From a checkpoint of a small transformer trained on Wikipedia.
Architecture: LayerNorm before each block, rotary positions, biases, untied embeddings.
Training: a variant of SOAP for these matrices, 754M tokens, 2876 steps.
Each number is 500 + 50 x the weight over its row's rms, rounded and kept within 0 to 999. Layers, rows and columns count from 0. Numbers have three digits each. The size before them is the row's rms in percent of the matrix's.

# layer 7 MLP up, 2560x640, rms 0.0637, rows 886-985, columns 64-127
099:500475549546612524509492433489457477499604520549595590443531492483550550464547535524480536447499470473473555417545568542466578448450510490477504464560528414580444524419523444534559531526514464
108:547516598441540535538483504513469586501508600604436514422490539461517525421433456537535568505510557533512553553400526510448493532462544496519517489415526553563520467470409501458539567566492594
098:496575564439545546608489495506512502582512514437567423540513510493534431461538515459549530466402453535381532506455547474499601515454489424419491630458512463616501493416560591433427455451462582
093:533563512524473394477450515577517454563498510418518422450477445469548395451483474502598545480534489478481480479498575524510525462438626363562443454517421573390506464564458465529443506476502519
101:431592493413471451549454431436482530546598535515472533552488445491519456429501514446586442604547502505475460478441569516412528406496493472461436504534486513509519486560508455475526560485529565
087:517515472434480509493494452538613453526492436501516518418437495492488545455442488507493456516578525503553423519478514581541530548615426503483557479507517491489520505494507506362398618532490610
087:514510518459424467534508495557503535575545516514495538521459476462506419509497477459548468486549437446469494537635517496450546447546468460595536489531475502399457500587515526509470500450516518
104:488579474546496505598489572506484484480450451505433522501514472524389525571496445550576538528484384459501342580467472502483522468452559497512590503440521453407424494515448511486555481345498558
104:560457529513517523550532527433473499598532411526549508559476558577519481471447512443489590511597420534491507409506456444528506468491528483544559518434538437527564480418577463438486558506508475
097:589439491464511516404508542415522539481452517549403552585446483504433495513545468494432463490530523306543476394441511468408504543563488492535521531476554497477507485561487493442453467429518456
101:419535469473477403464423586553578525326490498559398460508498525601476450563523504540483489447513569527455545466526541503466550529458493486501542427530562524510456449444609435431478570500531425
103:571613557499498532587468452471447554475452415545423491580471462411489489502504536555532528440600418522537461448471499499538544543552475488579584460481524470462536581467520546512492570549468486
094:477543472660449458486439469524491497594495505441503521444530468550527444388483500477526500450509564374546435618460558494511530531507614478523479467534516434516549464561540473502519528510522537
106:503525521437626494548456394476495538596465496559517509464488483422498494448451514473517464491505543452451554507498514569505449436511528442489430571573468404522504486587557516501584497493555605
102:457472417471503550466513511511404488536358468470437544565527419506401571537546488434521464594497604474557466515453529469467450531492536461522471462495599415559532517455568546483475492536495431
108:564514468440582393504566497486439565486460529451407465515496575473550536544588493506574420518513487476485460505526499478477492461473544538451442460451437531595551533510505532490487521418529492
100:494360506447496500538482408504496573462475489500600504537536521459557478456442455456525526502475518579516486519464557506530545470475561532548438499535492546534442465622533541508453533518470479
106:552547477501576562531501586442520578505453468514503535458500521434414502440499586464576521505422495495532519421472459527507599483425448521485459480461482457496424456381415505543491506435419483
091:503503427472489452620451418482538454547530554564454460456505492547480518568490532461474446489387493490518497583513454539507521542506470446599438561565526365514538573483503507484566565558467475
091:542612540479565461527481468494511455507440530524493519514466484456400393475563540473551500456543476438402498557454518591446425478535485497506540522456470514526553460464570393437505529435517584
115:505498535404541493632524451478543432486601493557501475484526514544453492547552469545503444555443498527437548536464453539479479515495504452473497453500471548537601484544478528511494475472398480
099:547482465537520490434493523474504556608540529435571458531525517558464417502433543472568577406506490528453483409552461431423545450517472534443540477464546566547531504561541517482531609393547572
106:579501509517563495492556521385474532592488495507523460534454492574493510480527505473544429451458487560403490527582521424496429576480520483578488556535527503521456571574495626595487445502471493
101:546529526487450350456456500427476470498448531528578536511560529459461573451529497566565547452622427492354545543551505449496583506476470435634425455576421547493537420577523531554570463449441485
091:532466523596436489552518549495482485449504454543548395445466525639458477504446450428458594522484410483469530537545468439561505455501450470482503442375446595559434511416499567539465441509607482
100:509539578416491474544517533550484549534533431580448440489446462458566471494468520449543501489569469472510431453524548536503479470557413475498461441578572428412444387437467527496566437538414557
098:429474519498443546489558558506483501567522486437540460417534480545488471434505533480500537510481500519488516576496521545420477517549441523472417455486469480465534484637421422511475469491574506
098:487545546477465466540510613466595568485487474469458493435457440489519407508498430439455487501534418472485571471556447501512454541439409452504531540581543550455504497528435490428567467485503557
096:580480505488494527442540479556419559494517493542509510418528503421524437498613499606428502535420547597518465515449448413503447482468521524581521417546514615524563454580567434523555466516498531
095:400439478482519475431548517475509572603463524518476587475539500560593516430464433441470563536578438505464571401540435574521467476608507431556533524599405525518574517519450524466498577516525404
107:493489521533501441472605535528478605425500484489436409508475430504490486496482440473675498472587502529516610568504492469476539485452563552511510479464471488469561484450530532499490553434569500
100:442464542432509497540525610429548546472489513543550411569444522448568530575458453519537550495502503503457408488503531564513562445530504535550498598498478488545501446572503537494482600453468504
099:490530375480527508460609537498433475445561508458542532541543544463475517477469512632553455462491529492547414582433435466562497435536445497470464454551458495482436446530479492451447525483496517
100:514439563481457509483518447509409471478438571464476529493602427443420527547489594421538430540623393432516538504483520447386494440489561477393482483576408535557426549492522485419545583475506463
097:577534472488444514523499490472494605536400525432577467428533556525595506482416459423480504531414547547493514492571437469412481585551523507545479507442434488581423548541583487438499603418449443
102:528507508484557478468523411552497416510453504483491541539522500482442506500416552493437459497499488521451455617578540562459472501403538452525508461498522429467483546511578476446573527444403509
096:422434544534426439444458417443469395500500572565527473459442473412479448389482552501525440475502541456494546435520481433464466474497542436590566485524511528560542525576562521518479537519581464
091:556410565494484459514514508487438527519431478529420432614461564473449402539407466529557559459450511484432563498478498530511538499539500552522577535541520531423456526483380542504471491490560395
099:468506430522482449469438420453562544402554503542432454486596485541562568526516478543576401489464551431484489601553482564501440479508434475540576450508500445592525447479435471469600479466459477
095:545422440503499481554487535588467575483410478490459378471476414502543450567460585542499579520546464516549485522536477510494499540435455479486543531462469574490549455450489439430575492491393504
099:522452517528441508520409460541502506530393510517471554529455541478548601494382440480588555436500571468523554475439547493517539491455466404420460470442552476492516572571453561442478489466507539
083:509610546435531423543506508535439452454492493450526534426505471479565561443537493535578536544486540396446452503406539494540418512585498530488569533539523480471560499522414485506507486424514434
120:503574551451559400522449466475449537540501521513462506437462432530566519505539564473499456471485427525492466501370538451446502428554499443572496496476502530506436453551476557533533568505459466
102:537467491512603457434441529437491529513507534462528465410493528421407557492526499435479501503458501448554559512539423481494524495481577471477520432537537564584489472563534458462470567450496531
094:434516430470528468550524504566528473448552496400475432542496419514494434577574544571552414529421537501510481508452515582532519487414476512587504546547622346459552494589484510484501476501487538
102:450475545464426464514492504527511448485487566539567527551464491592581526460603443488491439473470488446611545564405572511486436484557474438479498504437429539537438394465512420579506470505531465
097:482560489449509579426473473487529497494490505464432491520515458493480416492515501511522305515550523509517528367590448535521508583539518527420574562489524555440493476453570450495481451401478520
101:528512565481451416452425445425317467493576476545572512482461518535480530556522496442481365535473476545482431484468551597534613509382379449565406480560497538497507507509478625503559526497462567
094:574515394446482458625547486499518522589474617534469471557569450456495577523363549437446551509556537411460501527568530455507582506562470515515448433490511533478524541499571524407501503359430498
094:492439431480498440505509537471511615653440523475502523413439494481564465531487503479483498488553517451497513552532497495473514510578533462432501464456488423574428587583475520444539517541491574
099:479503551518539566454504554485511579622416533567508447480437448484486462555528496506588550551591488482525498486470562532470565519509469450560647498509524453496397567552475615544492481508442527
099:429532561571533471519582479475529382475477525485551497564493494422564479487430475472515490439565466534407452435586454405486529536510453459440549465516546479456540464423558536600517489455518495
092:513474490460461441515524528534588518474500522507501437521521444528471423500443540532464506518496465476500443538556502524481443419533540571461471489455452436495537521517447610537464481533495364
092:495450498430578462554522504490544497512437458398515494494506424464411541511460476483428538531522485551411499535537500510504436467523517500512496399606451417542463540519557483481607464532465525
088:456585440496475567475519501470520472500484506514571518483548520464458468474500492516491541571478537430491462508449447459552433638535551541475552532521596546435461545492508538396537519426478538
102:426490588381555451518487467459494376491578515490503507479492568434498545457554563453489489446475502469504392479554519518551451521509502399499461498419534508550461501498546430502476549488526413
116:458431547448408528504566513474485545534562451449588459473576502544468542426567529549505548483552528534541526478528471514424486477477522499519518448582574508452494508568562535441487621480500529
101:545495430427493553555456533533509572564526529574473526651569379387462539481463535459435407460465527478497453526419507570464482375608465611457510459509454396520474576405486443445529500537498519
093:554502450418538498483537483450409434490486424558585452499434474572517565492368486483488450452438422505410531503536479541512589494523468448425496510525473486405471481478441499495396404433536470
103:498552464493410595521491476555593509481475557531523424491454448418471426492412515516530488450495448448407573539596531481468515470515446444519551473505487420551596368475415410417543483434494482
098:474501570484538463513513550476526502424567503463591423471442519538515555482420540524498419496419542499450540534552435550461512346419488454454398554481485488519443425606511486529505536516562437
097:502573461566463470453519506534520561474547458407429504420561565528542600626532462539540486499471475425479482536531456500521559525525433445560438494418433550467437593479496522541472528564459436
096:552502497367459446556441434577459540521439447547465430453509489430565566566487518614483482510533584450530449455457518447470503471550484491523553473463523523553468440551451533549456484511550608
110:503502491481486512484449416463568509442396528573514465443471571442352499570529572588542497513501541560529535433487499480494429476571566369518491516469553452484518651578481550507459470466476509
099:626461422496539484551534517495504425627513496484479466575536604526565505566516556488471528541530556428459557588493412423549522589471376488427467505437550483499520555505459480492467506502454554
093:589573472520518553475453479496482590492371451576503551478543466506457523549523539413540449520559405521516479519517471514448463448453449362495509555587467454583513531533502528426466517426484505
089:576491537485549420457512491542542395455484538439438520513378570543461546456520502511519569481475480566431482487529497494516469434566492543538525499536587521534421444447493431487514479550436524
102:484457480485515467621636424504509531487477492448484515512588447582566522509474540465500509459496566448492478500522525451502411505531534538368407547543436476528517532567492540506537524578406478
109:543547445470518433439421545506472550532435417443540605457563578515454563452505515427568527462473464415491572464509397528521491474538579452549581422522526540415522477477476489536545516554490561
102:499525490565493512556515563426555471612587596528542531624517490554494393511527463510546486498506473571483430434492471495437483508488590595417507564537498416504529537556351491541506500476468492
102:491605519508366537408460574537483461436546499501555497565506454545483550454560501558517436454529483522513495496528494484507431536464520453529519451400452582519498568521403617502466520459515402
093:589491516543467430506494489566464516493533406545468416561429502528485529465539496578461465492525525510414512458424451490465512461526434511525534539440420438457532491452525470448502541537433555
085:558399492469551510526402515553566616568524510580453431515419450517528457523482513534480466522531542550458483589460357373576444498561521521499581459461427604465456555505518516465501534485540532
097:539454531532552417603453395515543519501486496554521532588484456543519520522480453386528564558473445459473420404500477515538531514461389530535570526500461483429530430407519544494522493509551483
097:487547408536526514465443484460524551551462601475568460484493521513549476501503437402571521484480395577496574458472490507536423593467414481469591511481458578484483537518487364471533504500599503
106:507481482538612501459543478502459476406445473522491488567518448496529564488443459507470537415487566434436515510554530554505525480567422477456520448508541460542593505537466457555500619501503474
095:493497457461496501494506574486492488453433543534504565489523505470483536452462501604480435591518487487407403499517379415485492457440481541497489465577519554543519483531467501479584456546524517
104:434476557407615486522477431427473525498447522467496543466464465556523470510428602434550475495520460449503451513539500481486401448553452499554547470507459442496537542545526466535416488577502499
100:517457422516513536504460511408514473465530485587479590417564529391478511416540551472540511404428484564517553456526521486442517453477534491550522461479452556478432522572456439566401470494545529
109:553489453440542555537521509543448595509512492500547575422468407481542504539531511510527548564479535554506476485507478512424419512469476481622457480511572520456390465477510510575509514519483578
096:533551574483536508461487405592518473498438546521562446462471603484450528546502548501505508424529529528421533385549518526489488500467476461448458524546532477506527523453502504474581598513535505
090:555480554529512507485440479534473531507600502463477560472420460542489460441483612541420485491411474528454528566488480467453444569548528536477505509508537522472472473540487517479433560508508467
094:532539460533540393508489584569453436538405561503440524542389549477422500460506496459539432495520457514402512562488583503477559415484508535450476448478384517510465532537575524499492517493432542
098:499488454474436473452440522418494648505470498550538494506452527388540514489522547548483531527414541513454458514548516533479506517471447405550498595549504459485543385542459532493487524497513491
097:532418510519488551477517458613445458501519515544492438469602562530499418590493559471545515536472464451476549514565525545453416464588486510591414465447522485433442488593520501580446431576459501
103:588518415505508503534502430522460553539382537530558465521495586534497537560534488538504498568593482498616528526540422532465542533498556535553423526525472570428558580532529548496474519461553569
097:474499536408531409441536573450618389527447472423492467470568476509368491447411534503473479469523482506495517514633396509533491539524388531467568427512465408467479448471434431471528525460517467
093:544499499511488502508479506527460541577440509541534497503530491511493534520547546534568428504506460487568474484516463478528473621526515525510524432494484487512480489465535469559477466479508457
099:503494530530540443519514402523487564581534556513455538500465494514561506535446539545460489502601404483510472409513485477476500463549468481538517509530540567428525353482581592575437466469474477
100:580454503466560405579483507585583558556448555498465502593503486525512411578495445442466530523506560466423448497426499402523440585457470454480492478525476491491459464598402494636424471453485530
096:537526471496637574510443571464565529557518501584502505480533511477425513508469512536500492462504469587455496427568483627518476571403440437543489514568437594407508512534480534530485461554509513
098:526470468489546469547562545509494550418586463560482500427480503512611466500488562552533492460448591485405497501561568494563447509406585427538510528567429457511560420466473513512527486506443541
097:523570517488617430592531498478511446469449520524480389640560547560457476574394448490568468475439521567513360509529467495379503477440419574514390547542535423488453572479537462464499488587461470
092:433503400568535498432397512496533471446565542517447472473472580477455434536411610464528525509503548465546551513414498582509476511423399440495470473564511582534438397493523538456513578400439390
094:516571493470509526522504575531569450401506456548542439455423489562511483479483550478522379533510507443485476525615484516511522515435509495449533530453462545442504407547485568521539511474475415
098:463534507475519470511464553482529501555462478473445514427456460536486465487455602500492520581472410381509451511433497531500469512494457443538437524491523484366399484514491488400504501426508555
095:548486505516519540549553509540456466474481402483471535479493465500470435551548567491445456480440480515505581560469463461491481472556461563422569451563575553507535604560415443521569555493491436
104:524593461500432459428485468476474423574461486520520485546499510514495515539486579500472582453445537489565586493558497447461556580518515466447542478435585477454541460440500528514468580441534478
097:488511449441558456451495349484380453464528516474480509464497582502447505502483613460450499515440518426522495500428434494515417330518577474485528511580477557549555458540588566533559631529518598
100:534522572475506401479546468513558549473461465385551508448396424467420564546483473522460594532453506479410532488522491432494481487475522478495410546454503487494468482479461480539487483569445529